config = dict(
    num_hidden_layers=13,
    hidden_size=640,
    num_attention_heads=10,
    num_key_value_heads=10,
    head_dim=64,
    intermediate_size=2560,
    vocab_size=16384,
    hidden_act='tanh_gelu',
    norm='layernorm',
    norm_place='pre',
    norm_eps=1e-06,
    positions='learned',
    qk_norm=False,
    attn_scale=0.125,
    bias='all',
    tie_word_embeddings=True,
    parallel_block=False,
    extras=['capped logits'],
    init='normal',
    init_std_qkv=0.0246,
    init_std_o=0.00482,
    init_std_up=0.0246,
    init_std_down=0.00482,
    init_mimetic=0.7,
    optimizer='adam_atan2',
    learning_rate=0.000429,
    beta1=0.9,
    beta2=0.95,
    weight_decay=0.27,
    lr_head=0.00552,
    max_grad_norm=1.0,
    warmup_steps=297,
    schedule='wsd',
    decay_fraction=0.579,
    decay_shape='linear',
    final_lr_fraction=0.1,
    batch_tokens=65536,
    max_seq_len=512,
    doc_mask=True,
    train_tokens=884400000,
    max_steps=13495,
    dataset='wikipedia_en',
)
Each number is 500 + 50 x the weight over its row's rms, rounded and kept within 0 to 999. Layers, rows and columns count from 0. Numbers have three digits each. The size before them is the row's rms in percent of the matrix's.

# layer 3 attention value, 640x640, rms 0.0394, rows 192-255, columns 240-319
125:507475506492539442410421637579500423480560454374492496546552588500428524422496402508591476523475545527525448520571475508571463535417383426556487432512517544426524517602445456536566488408490456484511482503528497434479564512517542411430489502
113:576524515474427500489474506481582385520440476491567446511422541444508531575511460458437488546521555473503520547469490478509525428364604417589600417485514507452501515452445499525548489511478421483453488544536433478477432459448492596443542521
116:478459450558566492523504458482500582500529523463623532475502453502387547506528549530426461496504480424504461466518470447499529545521454588507441514508558457514484467573487455551456492479520464495561508492527453469538496484535478555552498499
129:476489478486487494563537494425550501416487576531455433451623472491495468407473521553455482442407355454485439493526568414427554551572563447529517540499461545578459461603489501400446506497518430475545562407491421503439452508478388442598487528
114:540489412586487603474482490515479381558437434494519523535421494529487574490495430393542530391562554576449414510503537540455603565467533449491511456477556482532466475406462477483452399434515525475554507500478571496551468509514430530539447427
099:510558460442535486524496444411448489429559517554495547470583563504525562518561493520485500460496472505418494465521487468463589590522539516466533471497470596482441500567542468504431411439543487448597506378498545580558487550481473459511507483
113:512536630506469520423461438538486476551517477448508523477609430539588555463500479549571587467498483482546473519491503563633491501391348577491542454516510513475617583495534488572496430416492524522591549515528420428498468469520610469527522534
117:573521450543415503548550469522450451524400513516457506461488488574556476540470494517469479349446444573500525552459497573422419481558620544460520492499558448510540542424534476537456550497503546515461494349457599525618552472527516594638511505
114:572509555556574454495538517513613443472403481539399431505525494520511466446572541542459482441553485566567528482464541480588493440486487279521583431526363474524532495526526561506536381417535556504469500480515411510568463511510485494420505430
114:460405522525516538556464488522587635517403484546514511421474427513548438487429544556554542506485463499611485512452500589625465428402511486475489496490454443552457455430444502402527578631456541558437476625576472460444487532558520662500484452
108:498476485457335520499472548510480471505419494506503554548467489566555468475494406530443514619450488474449475487489483571512493493511554506577419433489578529575550537506511560546436455549502484501512589439503573553441520497465522488415515460
115:559621460427435554477501479556490483520511463512456442465540505514524481527489463517535421548473472473485517581558556485445529505505549473562503458525539533477490519556547499537554485383476475476503533532454387457491430493485446543501502513
115:546549413474394465463465500623513418544497479478565526495447412489522503503576545488530495546494512539552498552442516523594592552504448468545548463529581458435524577522501482534528533429448479481423490535512437387467477509520554594473540551
113:459523454514530470544499471494463523484508477475558499509526563410436522540516473475462492525484479421444455478522520457532508436486547416526500521492405468496574554508492487394539507570536499519492475559524463561625501478502449584438474554
104:537605475460461432508491552600472394566417471481397472547511515535566436478500540491467568575549474572457490551485510535446421498420472502457522418474457487538530518368464570489540535545487514510440501455475510525559499533528548527486460462
106:510555520494541415488517530477487380565541502544468466521487556555522448533586518513410537512475470538448490522465487467409501509552533471473456393487476493485487567455589528606560449427481456482485558376529532531622462470461456490586532487
100:545458470474445453533463467443508470507523581498545545554622506579555530569456445534529512493495575423497493458503473566553466545434566522402518474476537528475503591479445525505490505557481480449535468438547568513542573518502567431450507532
125:409394483563560588495451544320557461514450478454464464536477577505477578468511452434497498486544474465368392412487466450433528486562545479490466498485551482618523475509460506475432464486538481546590477521588513547433517483476459516527463503
114:465539449455503517512463540531574497503436497486456518486533505556505413575599540571431432524530488583520513476459482442482516514629483440550433509507530472502515478501550476466523422525377500514421426511476434527437524490501463495482432513
108:493463493497494528537488497573396486460488468518500577500589508525439518513503463558544542415490522488435521496561504456593493552470509520442517448502443488444570564528516458523532493500550549566537474489477476503500606556511559375366555523
115:579531438596494529473485397548514370536605476442419516445463552534422451472524524570529484483458438560567511534534498529551482496495446503541470466480449514485571513461543481514492456364554478465471493465481449491560434496539409427563496446
119:498562541541554487472488464530451549414427529568495572554460486527414516510595514452472535625547526445499507484453440443463505478598487492467500499520468490378541531532504529583513483441449533502538434539493552576532506513529483559482541503
126:471507551462534385546491463445579580559514486493489371549443625461385488493498535495512400373558515549440483470466391487647584478577545432461471578501457499517511489533544571499431460614507512493445513526518533537533461506548495487488500437
106:473396478523538544509509505493576488451538495454528573482480532539486506399544403497630626519395407510509436459508436420509555538536514533551472503527595556519596486541505496499433440393445519535538471410463488524496430491499406551455450431
119:517496498469462573512425516420533387490415505497429435476605583471597526404529436526420529510491428532464505563558443507459506495513552463614462480493567588655553487475436568408476444474551495506542510419492466623527470493463438501454444535
121:401529484552483494532509522572613560501479548497513470515509360461493517593466538507388464484534469492527528499444422550413534399464536530414455549491527470485460487496356520484448589531436503516449518577460603490505498490469463602618439545
114:575563502388456483489479461556400426470525459488540520478593531484516528578547460553540472540452551519508443565532522495482410575546460541519556512510516491519486562530508423590528444494508442517563462482470513592495531533525560385548545516
118:494509432556429606462519496564513514551539450469446519512467411595444491563518535508511509547390494485492501492498481489467498429574443590596397529499508541535573455521456463479492596522515475485478520627430390524446523488562475458517506556
118:477558447543504483521515438498512465535498509473445525520437535442465464539552466510396479606501547535517535481508554520505504555505458438468447445505577493469520461432495562478460518488473550448430543459494564545474513519536478477438486440
094:491464531542449555526548466381527591415471532517356442531525553540509452344464441483569543465440365473524544450490519517500536415495530556468523540495467508537552562572532513409548532422498595522525542451544452485460587534466447559474520544
118:498567436524542470523506492569509560475520521501596544481461294459415478555486517436513498527431529457603492484485565526504422523530507562498394584511562474436442504565425494603476582488421468515436492589526503476402497488539569428541492522
118:495474457557562572502512541448484463439490503513511476481568509415488477551494441507476481426489573459542470439546527480437395517582546497484519463507475499497389454523558491455481484463561432522582524523513561565498524500457436418534460445
114:483496508482484444554507497558557499525504505553443483523523542499548438519523614559501497439457517548574590535457489486493420413543491536454521522510453474486544462390576494467522577631509486475416438567495492600497538531505464485478499533
114:483552516457571415417553520431568543430503465467430475562519613494491486496538501484517545513476448550458574542495513405405458452499436455412519513476479495450508547516562484508540466476538528465516505435575470514541490490463524565488504460
113:498477414536514461521494491496480440524475508482451468545447459536388511581524481429493425404495523525535500572532545489439441480549677462507483509492546482544519530493434508455439547571511568463519458480510514571490497468541548470576517516
105:449574496477506420515456439464452518459577532444636580447560489458464489557491426533457540472528577511518523476456576524510534563435476480512468439527561447450505493477548543645500383535482529543484577504506588519550477465508607456429456484
117:536470492529592536497492442511463610477489517472477508522411457509439466527451520518559446552540486487577449450556451537506444477523379555533445563486489441412451492487564504477518531542490459535541524533547471456461537523589480447544513466
129:530483507402558509478541451450561471453527499478420463520497485406558496478572550449605505536469544514490512523467486394477618541493480484512464526521495593490525525607589525495381464446512511481515494550519442472363514507497619481456553480
109:493485484483502559459503469529333432604573497509443525476542482486545563524515419509518526602479452464536473546476539542494415508499541542499488448481629483492636485584432577595572483531502563502468555505506554606479538449493518506557536575
113:537519555555472493469561537599463484552537540515493446559574530525564579466496418510523501536516456546500538512400548488451505469510518503526522526515498451527492466450524525523521433418500461537478555503457503540452497461503560479492473486
116:461508528533511514366442585557402462420473506517502484466562564577533472543504458580446560439525497535417525497478524525438482581512423459525497484476459516597479471528545393513514438462503536460498452504441527567562531526461490493519483493
118:500491494449550444491539494608405523469469449593466598492461486568425507546530547576586498463460501506582471483447572481579487459566500449516530502520515499459513473571580516660500435435548634525525518503431518466623444477512508494517544416
119:514517520473493557387490528513459549481544464453457501528406546536515502549476416475537489565498484543452485598531590578520432473442452507585558559522528504426534531468537514518551496460493533558532456492525487499491545517507536518495588470
119:495461467493618368557511462555619486489483503511522444520502511475368530429490513441474379487542506468552511507505495388495546559510609395470475486523522458441526441611489481500472547469572503495444510595579489463517461500581541591464495497
125:480421452538455529532487458564440552563432456538483568451462426499551606497480556548488610468530481566530472519488455503530504478568452569489465479517545458566484474473498488484467456578500535496458478558447514453508594484494505557537455449
112:482488497440421558544526504494548486577516456514391534467489544553487480621495547550431505510455464468483576522468409602487532497445475518455508496491473528565410461466491393433455495500511408452505528521404480425518545539539485449543531559
119:441531437516499469519503475556489444499466502485457474490484576388533515481562467396403436575481484462447606535418449422395455466552574484518429482493553463427512454489550534535498482519479554505451486513459483549557429461542522619493483556
118:555425507591572591457508491348598458538489467465472526500436464579488491582506448449545580502483481498515525538507584518470491424467485511552495478488513456485520533529515451515485479393493553450538488471532442433477466500488517518569514503
113:496481488541515441602499558441420526528598509526438511546508487545476491583461465492618512432429525408522403359534584552503538497480520450421544489492483429425486498443511523488566475512545437445533600490463487483494487452443476367552535526
110:494507431599553472546531531565539575477424515441501480479523495471545477322458448544536506498549416558496427517524535488517433545523591410461470559495518463519453526544526470415452459453519576515425409448571546473481547533513507548537420393
136:465529515445476465537447536546625469578566555496491526510580566614483508478502471564539340489515451527507486507465373538489551530464594535510480534467549491491460524563497517463469453456468446525495460456420511444559464495539466512456497550
106:545452503487462555474485406428364527484533511534504539461499542499536511458477514491523485449439479463466466507561519479484444471571388657463477548525567539498533523523528512591459477479531446506584474535509521554471558502473479488534538564
113:414513479480525449563506434429516465503639571440443508472545578521529478537481467484516464475413527474518514392504475592409485487526483463421538570493463506526458451517592505526505583578512459499527510542462590499462484500530538386545501557
115:583536448530562470557498509500533439505557543494519541490530412507461433548486580498578438459494551473578526454547545477497446532501495559530490443491495502490506521499508403570522541400496566502524527519520435501488491481507511425564440480
119:457444460569580525454540562402532522466516486499392444500477483591467516438451470455507565517454371559473462525508552520437426469531508495482520504502465452475474465543519439401470528482479514525500457470534476453495535502487416556589498566
095:498558488524539544495501465484471434479518496590454511435416477462583548582516523475564462616473527423550535479478494469430511461587393478468401415501475520450465496455544497398482493515508402444473435664580394487484559541497485472508512503
123:531577561414481460444518452431464517452534501562445482512529511457632476500472479458420626608433555515480524482502593500480602426529413465499493495484544529488553507489510516577471487545483502466481649444479548469491420479463468445449522484
126:537576445553533500479512439572530472533514469475457527438454428549517444489538552508518529616520381523494557556464580490550503442482404535582468456488482510418590479510462505473468493393514589521513463548527378473498476506545603550506531527
113:510495432620641431463573530451515465469543505410493465565418411528452515472485478427457568455475546560492323461541648440455472460480485394565503488494488502448505440578499488540391530395564534455563546480495409465439459480504486482536548518
119:549512508461464391599486485475463475470440536567619565528593437470516472464462494480434560448553621489540510511546513511481429507404551473432601470498455488505426530495466488493491519551494504498580463462568581479576552516448542483501435526
109:464541443498491501504544579611511504519570470528488529457538437507456512555509561579469417518504441483496533417478449547429544458698576584499436609497482459537477451518514554453455574526468502466426461519413606642442564488514396410533524518
112:455512582474561560473430526404426506546542517543439502538426543556488525552549568531469394601568489492473475499521438562381508523546492526485423527481544516451536444507509527512542415530479439510466482491429544486551517471515506474560512489
113:412467511505609382494435501484528592460444425538587491451570533535431510487532522466555537423391513508516418488489523385545480479552396477484419461481445522491547447552501454592516480586574517491548483604503421565446443498503546414459429521
113:487412440457575585445497551579579642419538509466609553453505409573511484424427561501535513464484502596563448471499498506526509529429429556562453592476469542511395460537493481418508501507446491537554493461484569407516463504529451483497436517
# layer 3 attention output (transposed), 640x640, rms 0.0305, rows 192-255, columns 240-319
128:518602512537483521450599581522511477550390485477540449504500298501515538598527549469340593538510468430564520535515432455490495536566579552479409477507535521566496527383426547567527473513507553380553434491399510602461518486533531493501466467
117:498454430496434434482563505475484530597464496533515485501493514557608572485474541492477430567452455468466424471492535488449502460515556558455462596480503523545445405553546534458558574501551577587551487453460568529484596484437505420511510573
121:469523495470421449489523429527459413472493497468423488555472628427677461454489492590584518484534537478508573474409471442584487565527452419523447451459458450455475451459484573465488503495518468471578471536485561472541604500496486451473473483
132:492515548545512497540521515505531532537593531487473508486481605436519464516481421535539465539578472424471464469472572474585481497344500454536527410477471448452495506486515485580508586476488497547538558484382475413576503504491517454476531458
120:480517535427475423485514512518521544546523483481559473392542540469467565476508512478573551579467492404536488534492463533508452555451551595454455489456410528554598559512589493491441658523496577563448559510459449555423527529557543464532479526
107:511485513545486539486497514591597536604543430476487526549453552481453452402429494463573466477553568604551537527442526566501431400424498535549481518482525413503567492510466454364553656519524498565428586554434501478537467548522524573432514503
120:447486431506474553488467551521595489479410454474526494528494482497557559540503546462403414547509546447440589463475454526429519515559651463471465504547532427462438513508480595410511505528476447488495468448479567586463506496491536412477475418
121:444439519504513521516471461519538541387589544480493473467509705543418508491465438531579390536506512435447566475522545515429503596451478420486510513510428524522499502576557532506473516537546511592510540557590427453494505439504516471454500446
123:503507496529527578535523437510560548563458462526629472432489590520479562544471430437570464550492439482477452490557549499451454436446548628510469528511500417351517494489499449508527672589508476511519553465462447498513511535497526497530530512
119:514497536482479554511429488516418395361482556510490529566515563448533505531577537449518501464464579518451516530592487512457551531512481474503521534529527582495414611498481533543409467438493460482487498505583497525522515479491510431481522449
117:422492504514568483460444384442558459416620519457558475463559551503462533494493507472483448416524526504461483509493544493438425552489479533507505585522453454414504492424516435643527599616606576617501453538575469495513477540506482594515520477
122:466471507454447385513604450452622492604581477462583451491499558480479593508426466443487419528526438445542504447435493449494488520554490532488505583459456440427503409398483453629576585503465543553622433492488559510587526553537576515536495503
119:466479397503431413508551522522437423540496529557486455505486504563518547517445516426472465556500507440489561477524524494423531535578543530470416460487529535577512475477509580454489507419452538471580555498521504544488563508516498389512525503
119:554456455518506538517576508591497557503377485479430492479509412587552531528514432602496528405440532613583488513508501503531489434505509545459436394471563515502445520534393526472458430435554430394599505454503412526429583434457443455468479537
114:456376531526558505474461519493596591559544537534572493422523436561350616511510449494460473429465481530462441498531491557464490523547542577534550610506548452439508426543540462588536534581519497499561483502569375497490456564439489497502479515
119:517459449477498542502549469468543574539488523485612494461503600525439489533478442505574392483495443436478502479506518506471472500484469585519494550489502486441545443539500452412511629600585500504586526525482417450530493405479542526545535524
111:456478484541491524503461530474459550532479487435538520495450481466455480480512552485507413466477529408594498525485543540443446502505492467556540496518567553567504419456477485471559479564596524471601544551547477464519461489479574500531554478
128:500598590476510456512440484514373557501472471523485511486516495392523527522521543596534618535454541472509480547481449527581412560411480530550492476440435547570544568550569448479465564521514546471403554502390483542432481453522455452518522516
118:535507456521546507562554469539474466520540532567532530418434452507459456537499427458563517519542432491517427492542586491579504538453446538517581458505497590503506558485551449554537454517466490440514610545504469412503457522492510519536572565
115:463525474536503561517565520618629527609484499310446501520503452531508440511468461463539478472480476440602496510457529505497456544506525493478439563528515471558554563406379519500448504491476452539484482500527487636497467499529546523506516478
124:456505435518481516483577575542618506487461443465540517449487454531516525533486435440481509630543417376410499433525589476520524530494571547453486498508511508493540549512555520461543562527440537501449517525485502504476476478448578465530502533
125:528465469509542513511497463600513558636572500574455508519567491547559467499454472484598441475513519610544490480523492499521465473516431500534528479455495424465480433572467532442481450513506348507526595501478478447469561523580475572526487568
127:552561484583526538496576425503438484337372517454475509434465462481491471534493429543499590516512566626506517513436528441444525401458425586473473478522521551393565550410476462487549569510455505429466512525638495507380424452477418570527524515
116:510606464468500553495485503524453432467498481536525487445482477473530517602494555544474568544575453481491548485559529524568454574491534539559463472472490546495534587473500569456497565524516456387550514533459466432415553456516506459474483514
123:466491510542522532481486436506645500443571450459528505504449497502526526575469505481501528477556533484449496477459522474555418547426499533529490509455500447434492553473575495665581655566511556559434546592428515482455485565466449511494498460
126:572480494461555516498422555447365500446446520538503514561500587508500487471539492609553472482503559568463483456569525467514570480546559375536576372497487599548437552652554520404505359469498491415532484431572465449460557468484486442480513531
121:515530448552495528449474554440615570578514472417482478448469378510506486485419559399445486476524482419558553489412504494495493583534519463500548506519526492512451512451482530518530502534526548513547576558433515574496474551582572521514526447
123:416523483508567459492485573479474485431398424460525517442475405518507511538513535568452560510528501515523448414446466439615527611487567359487558435494493478480488579502544509589544394507466504456519505442488560463524531516466452501523482517
123:483411477480504498527508460488548500488534485542517540497460486624464427462536474489557474430489471545491452519562601499434492442528463541479495551470521529464597491518470434542556448524495493609485523512562439418548489549469440568479435549
104:459503552460501576554463443551534468479614542539538527542519674467526481556491421527552412514510479430437474498630468563506479483459431494531516536508489542492472523571490476508433495542506373492463439484467462468546475470463567501436509494
124:511531485477507440482514534435441422507545518505448475546494540490554489480546568505449475547528476494526607491500524445497600507587470396498525364525469523494477444416472558514516306475462470507591527496540548446560532497557512515495478454
123:523473593511514453489540445490570591593607495440478478505464571445504449371494430445589440511559424429569475533479577465556479500483356532600523525517445457462516454434537462568473584579512583567497579589458464475592512503542559507516526497
119:508453476516579607469438514465516523379404507441471535527474492565452414529519516475521500480534509545466451481460506482434538448476489490505531505571517490456444609536507473445472427533526482543423506488604522457497425464469507538529504513
120:522433440469539522548488445461433536538519587639548513500584501518496499499483498530508448452485474469462399563551518561433460439457434624508475535502548510541496437591426441385444498534558393389545477460463393425513570432482495449514489508
118:513501529509529445508487350460502553435521487447558539435482591502455461428537486556544588482467512516534514511439540459497501523456424490481496509437505519463541487408520428602505468554561526596450582598584447424485496543515438568505573455
113:480352442526518532480482424496554471446581520514430495523454609535567439394473542459515359479537497474459517572485575521364506410497432508487407513536481459442541421493470498434489512542554531657511545569544445495528493464465424512450495461
122:520559576435470420499515483484465464484596537544522503447506468465550448472533508437472535495482515477495456494470476473559517541533394486441537510516444543542500471426473437609490453454463465503480423516516566459535446532552532574507501542
130:500580441457519541498462487440505432553503472519572529482460474498519460480463541436446563567495469514543457502503529554521502468565569550466500558522510492529541577443459424426577547498457506490328488437453604505540451547469523539516539500
115:456487527447515486503411556418606536354431426475527482517509445547560477564506607484391484425462546495503563427453423477475506588527542399449529502464504498515407570494510565541500438566561535536499507457453556485473488521552486492497464400
121:483467477425540577510482476446586435434455486449559501496475567479492582564480538511454401496498466422505456503545512505435516515502526434500511593573403449478505582513491439524538529575503548516511443401516498538558469454478513496515486474
122:578455463502527596523513531500545546593461521501497572528595459507462527510456491446596470500492508395515487506596525513489474537486556560495512541516536485495491573577483433432372551528504510437516576506451362561541476406479554510543472506
126:541499504500518530504466443501600555539518461497531434459526639512499472458419446467576526485555468606517561537489537487443478467499499591487494494509426397362548529507436511387450576505515429557550555482554429525466511482646526556494556464
127:479482587512502401533488468560481519513569506615459528557535422549528498494521549411479531491480548513549492562527433512493479472476402475418457514481495459588509428528496452625497418431444501655452466541461522476478504525546429609487464522
126:548566488485450483512621387490469443518462454433471415481453611456498499500489458589462549529492437552564594535477498418502527463528464555567405480467479473369502480380453535537547523497509495464595533515500535536587577524523456450475540490
128:481546494442473528474416543439510414403451503439478447498557524486520488526510555445528589462430554475430553496523460477499492678503563455493481551508491513522473657548521567449357569521577488435424497473524525620479473487502540433530535455
120:531576473468452561474510585446508444516420451393551503518474494452465549480441467548541522491490527486446440462515523484532558581566611437513594578527478521540486633520518410500588529519514607440431431394528569587552423503434630462471557507
123:531473515443547519525505425492550522450571508573536515480489582582509500488452427597572464437488458614517474501513535475481541451528423525517483558456475496449462521525473466526564519511526503495552491465545473426490576518460396548474491522
124:478527481480508491537476470520458463452508492598567559520524594498594483497537548520511429643469492373428446490549516562492487535469531539419477479499427510607508566629555521428461511503531471555382486473418541442498508434493532443512498455
117:498517553524526470521539593469478553470394488416503501491517483503458456475511557546479462526534484495548436497390523551469509470452523550478475414525432444589528509567489504435450444431458515523579452408467473534495429401547535497535496493
113:541542557453538584526462526515468432445571602523478489478534556436476507586485447518517570530432540418455570580646516512478489529442437550520493432530457614512569547471486452561403532506516433445463551578563343498511432512556523446514463441
133:507571496554492508495616464543493408421466464440559469514405494431490530573450386565504512538566530533545558456466490435527544486577498532559507502466481554403514512392512529611636568541486529423574493553575543508458455505478556493461508491
114:456482498522490542505418580504547539472469536448446530529522440536573434483479531493539527537541518486467536444389460528526529594494544409415519465528462468554500544497459583431476483462469495547451435449494557481428469467520507487502455495
116:495510592526548457496475540533474530462384449499522508489488456462429395438486438526473459527556543509563502517449550501490565427491503506547570453521499467494491556506451494430525458434553586495488663409489493496569433454519503485458542440
119:483476386499471520484595468470545474555567469431549503498437601473488489468511493496471434610546346377511490438497576469476516456576488533497489468492476505449524412430512534506559479529466511487502451551540559471607539524503579488456506526
125:509556600503538502536502547528407479476518538608513554498589584469539517575506524515584530606463566453436485514579471560510470504386464505508488417464415519657514517618564458540481438434471472531445540482445462499520454487553500479521487505
105:583529501446455469485526624502486472565434540521451490484492371566456481478512511454451539459455489594553529505454497516604566513574526550490516473504558522565474610482434508418522504477472500478507495435435539562499418490507550496558515532
124:462383459477558554479419487438552507496524478544523527458485509563486440483532594452474382316537482549485441524507463498461454434504543458460491484530526456488454429520426474519598509531541535624461384480432545445565493535489471634505493501
130:473494423484521562485431556550516419474490470617507514545467496537565537549478550524454512545456590598424502459549485533488525521563573440442514496497492484535501562586505521444589468431438417516393480468501552513459511555424444484454497497
119:481539544492540503462520509500473519614501491556549495445527540498567498487553589500530510559485472406553472517485488525524458514422542513471427464458467435594562443493448478451491508485517472575481512453328518476546598468536497468501455490
125:506427528536428544455512517523540566610581535452412450535495563491439509399476491483539435460471524501508580487478480541476520458576502536590483496510555489512455390494464621469504520531545469527531517566497488504489518538468562454445468493
116:505498522524567415521456513421563513409560510445531518431444534498478418507469406471574496463557504505540453423489579428515517478390411416528623377515432535461548541481549407573536457483456531597506574490596456451542451569625489592533515521
115:546578543489493489496546560469480547458493467581544548426469347458515463575480497474532533479505513553503423491444455464620477525469472512465568503463482582576478489535542435536558540555508503459477531506474529506393360550536523566535518587
118:544535404495555594477533497490502516504423506504470526453506462431589484502485537554470597535489447572543409537416498548549470530448498573511463492512500392503486559435416539395469476489541456358499515447432507534454541462519541490507534521
118:520563517482504483484531524558429395483601496588479520512472453437456498459562514450505610589538467460504547552608515534543532518510474476570459456496513514515500460457549522553523448456408536412511531606477482472547568517506488497441449540
# layer 3 attention query, 640x640, rms 0.0361, rows 256-278, columns 240-319
107:507518454528492451574547497530493467454535579485499510590568520404553619538529407449502576569472503470420422572489492505475630389468537529491457469518457505514460545550585500463437529485480420436517478625485524548494505535448483543469484422
105:590513544505510472515503498584530528507574577502465523510487546447538510462462499525482559513503591583514426465499464549514557485532508437517492523530512495415480465540542454509493437495518477577541448505470603341515523499521525534455456548
090:433464499538559408455529542417497532605483523503549511473554364517469548423518583479473543496430379517551496624391501473473592436480524487585498469479467418517426484399498473558543506510484579550429595530541441549441519456536471496557565439
097:548520514558515517534549508537531460464501523459487405519453541451581549480501585549550533492520579488368400497416536489527530506576464471528504508486428528436430463581529431575515513539495461547509501514511431517548551420495547431463431478
100:458528492404514446507455542485469499479516500471466460471512560489507426470518576497517516501433560542478454425469547456548560532458541430564477505482520575542413368509519536561580564541491487567571472436500533506471511496458466484518478548
093:505562519516602483526497408576495549557578494462509444477517598450602553516508497402505577465514577559417460504528540440501577505514552517455480498480419558540571525542496424525459452475463508465618438588545539492560555606460495525477522518
102:545537539508509543632487468600524492459510509459465531547511507462548529474497409568483486477508555490410448454515554506535542460549531524497590479513466532470426413480534419519572535431447426549473516445413530535575547496528504462518537537
109:482448506555496465329525469393440598511471478578502450479566481542449485468411568486483424479474427490561581553497456517465420605456498488504473419486499394469539566402470588531506538493480523536510435534591445481460503486514500473603532553
104:523451458480465559411528539426460505466422414536461500517433489473518478476553538558528481496541524460454455473454512503476393513513514480542541458487482478443529532519500505556618563480535496556469475489569393551491502429511505352402477469
099:486570527558547486441593425556528539544527513503518440512539485529558528564461554513442540547519447585537521551456451491522534508541450445514487513546493453485529546427476568458408479437468588547628440489495480362537499493579527545558454516
113:533527564487468491603390565547523486442566532457471493483382562476517337470511585523458553542477509456510381488542532511547578508506546481455510516526461585427488424573530356539566535537519472573413512482505529509537483444496544463467477510
103:456538437456492450428441561420503457530512519508475503479421430563383476492521444438456553503454471540595543457490450457528593474493507500547439455529533497553572545566447552477498446507540504435381514493579471506504495547487432560488563488
105:502562480571509483466470532532499539570499495439483527516526452520437603491551573453505560521489499539562514540457472525465527448481433539466485527516516502556590558527505503540458473486440516498486602477541543535502546500469587553445485461
104:485517506557461504509532544518586434493508543445530533569436437519466495592485467448482576513435417537585541562529434455500548453489424522504466461515518501557600568485416513510414579479542546501449510442462457577469497460525498474476509520
104:567441520469428612476519495459482548467366351520446521467492430470491457462494594538546474427456510402485455513488500507459406550507540491522578480496523498455503453511537477582563553471579480539516529480560390510498491429529556353501525537
103:553482544538518518539540441514474540503559482506464424541491542413612504492520537570579487479527534502404379488480484482500459490491514487474494509470431482490415463527556426521514546498478461624540485475523480573521541458450528383478435495
100:512488492395434541628543544552556518478498423499407466514448453462499495512516450555563516482536443424451485504422496525475504395457595495482552519536522473450573482567472407542488536491485527537422543488515473524508508473530563442460511478
091:501595545496471505506462531533528517435525481504473451519523508481531515581461433456477581487568474524447536546521559492439444469391579536377448408552455561544421652558502441569481521499532522476558487480505521586467540487488510476476518540
104:553570538487474521672521506592555475505506509510545487486452583455584507504493475500469512515512547524414448469555549442535568468573539478470512560490477490458423396527600409476525397501433479491555489474468564519568498524426526513461440508
106:460499422493482475356521577393505416501515602500452567492448426469398463439474514472432479535524392500503521564483431513422572512473479539512428513446512516485596584485419570490547497525530465433373500505539423550421557487564490579508552501
102:532540477565516443567549479560573465524532618463580460527531524491506534518528429418452576557600471540408549553527456474540563449439462511453478499525468532464438630509525520405378410492440506499526477537443563455491462544491552586434491403
101:430437463413482590412483582350524483486426411548455576465512521490492430407504586550533393445502481435507485441435485447456418549490534474556517477441535484460520458546508512541550531590552481473459522521548424490501472412504462419533530524
097:488460472474474488550442549454498465435481511553443460528463524421525445445505565548544464504521549526405450471514520485489498500534564501500508559499460594465461418593500498561502564552520396409482524552571462593490540486415479471491481513
# layer 3 attention key, 640x640, rms 0.0345, rows 256-277, columns 240-319
103:506602360562391471570487332510485478486558501436532546506483508478575474685483447528505419545502479515471446471448461497511565440511539470524577509460487504559503521391411568502603493536465503548486430471441483524457475523467494547409501530
094:510492427538505501414525459446566548498650541503479468601572515456513562596548485509517473473459537553517363520461384495517613467567455520496436428555428380514505412475500538445508453493531395538483512491400449517532538535426521433509485471
087:451567516532539460528510438481503492552528500523596446507551490476474601531525557483498466546580411481454490534468540400494528533452519545503451510452426489517603557536490481525431485532452583567468530465423450521474533471492549457520509616
110:525487528458502522406513506500533502410466498526492512493517561570583405551473506475602462507383549508474518585565529502540479521515495437463466442492461501488501473534510399527489540492529487455454456535585495499573522565508535460498530418
092:491510551612561529441530504471447475608494490543452537499505593506406603434420461536459596461528496526443430486487469466434536488500472525549530502414459467565468440453568539500514458453481507495543507477477516483542511530546445588604481511
086:566531465539484469506448422547471492503491469442466393508537573493583568491529606545483537489523436553551550532466581524559519480461526552566586450421486491461463500525531507522481480533688488422520625525529458378492496558459512493453529390
089:493524455429422501426459443427526482428503434446463434567499431460648535577454532526439490483539517507517508576507504535446447340544409473449574493556495539494533524452465528512566552531488481488527482523462526641494480497494518513533505435
100:411477545580531519502519508525503517515512549533614513487526524518460498387552548534575488506427467574521550504445508458597481597503485464417388558409481397460510480579636452487482489477522569422462526534561468340467525469541558394545467593
104:492479487520515489441555557501553525414470469526539560481508522576550430476527484490572449512449533596497504531470541515572462494511476497474486479475473465477497510517538419439600435443583560525487448504506471451500493507509541426492475387
092:408532529393515477505547564528598441517464590573548465423598445538487559537490531404537555547326504570530593521435533442521567495501485445554471495506473417523496478542524421470453520577528515443472583494467358350471521427453473404508402507
110:467495411532518486435494513486507510482523560563401439557419531498486490471453476468455494473508522434493474601588497551428533479409524494474534520554416474560483395410499494469500451480494550555508416508542547528500432498552449531546521534
098:467582472546514490547509503518486487524510505554578504550529455493417572546526491546476561484581498475445411410468455461491532486436527531567494497401477415492553489419476596536478422492464466608539553458461525467494429491451455558504470521
099:548537516475476564530524520580473456487538488468545590520533516490420466490546594506485438493450509453583572518472468473436455521522496520558489481463604592534563469509536443481508575454526461492520510536532412565539527456475494522364536406
096:458480563447462507538548521514544457443478517489503389517453410521504386510476421476441521543468427431515567518614418544410462465449448419619469487551538607522641497501500422465618644517439514491461535448519431604452433448489485545460397580
095:465476525523565476457616435497544451449438386438453479489506521553503441410463532445503497507432584526475527590528584539588483473496454394420425522520543488539479518588564470442464476434573547478489463561557545453488486526498562451544506446
103:547477509514512473414456488501499497425514453443400504504534545520607422533484536437594476474420463584544514564563516455472441535478503423426512503520495520505509494543542388513555559458567536456436401517574507491561574579533545441534510502
095:465570475466481526435567459482487512390491496511489467478520464551563438486493461407480437488531452564464525554548478495393538451467480419451550441609519521489547490488475496513598428502525588536449473510476406601479455525553562484496509432
083:455580534511496556433444457417414440427514491516521558463472492461567581480526457502455506488583503526500490595526452524425507554525488457565500487494499484496573489509550471533527567483622525414501466467467483409450414465586522471491525480
089:528499410446474504477463445383506523556526522597471464545554516496533563576471502462532495487466482580458447582577493483414540541525450522504464464483460587514463423439479548536492459495534515485550548466493482569471506546440491484544440539
096:558476636502481508556497522500529518511418544462560511412464475513365450513545525635522388548510541469523465451417408592514462527377525536521510508533482404436449494373431515487592444536529553532417455484401528409585396459504470516539495514
089:470474420455324498531422482529614587554559487457509491613461484589547486598599553524547442413543463512606550426505425496447469445528544464592598431577468436544436412476506492557503493459464532494466524559465480527544469470528492496431518456
091:489450613571622569477457428463507527527481497556490520472462517506400594393540540447518527464526530509423484466401463499530556518470478537439406510428472475469494484500555506471503431502470580537600529474502645443568485496581452493592481519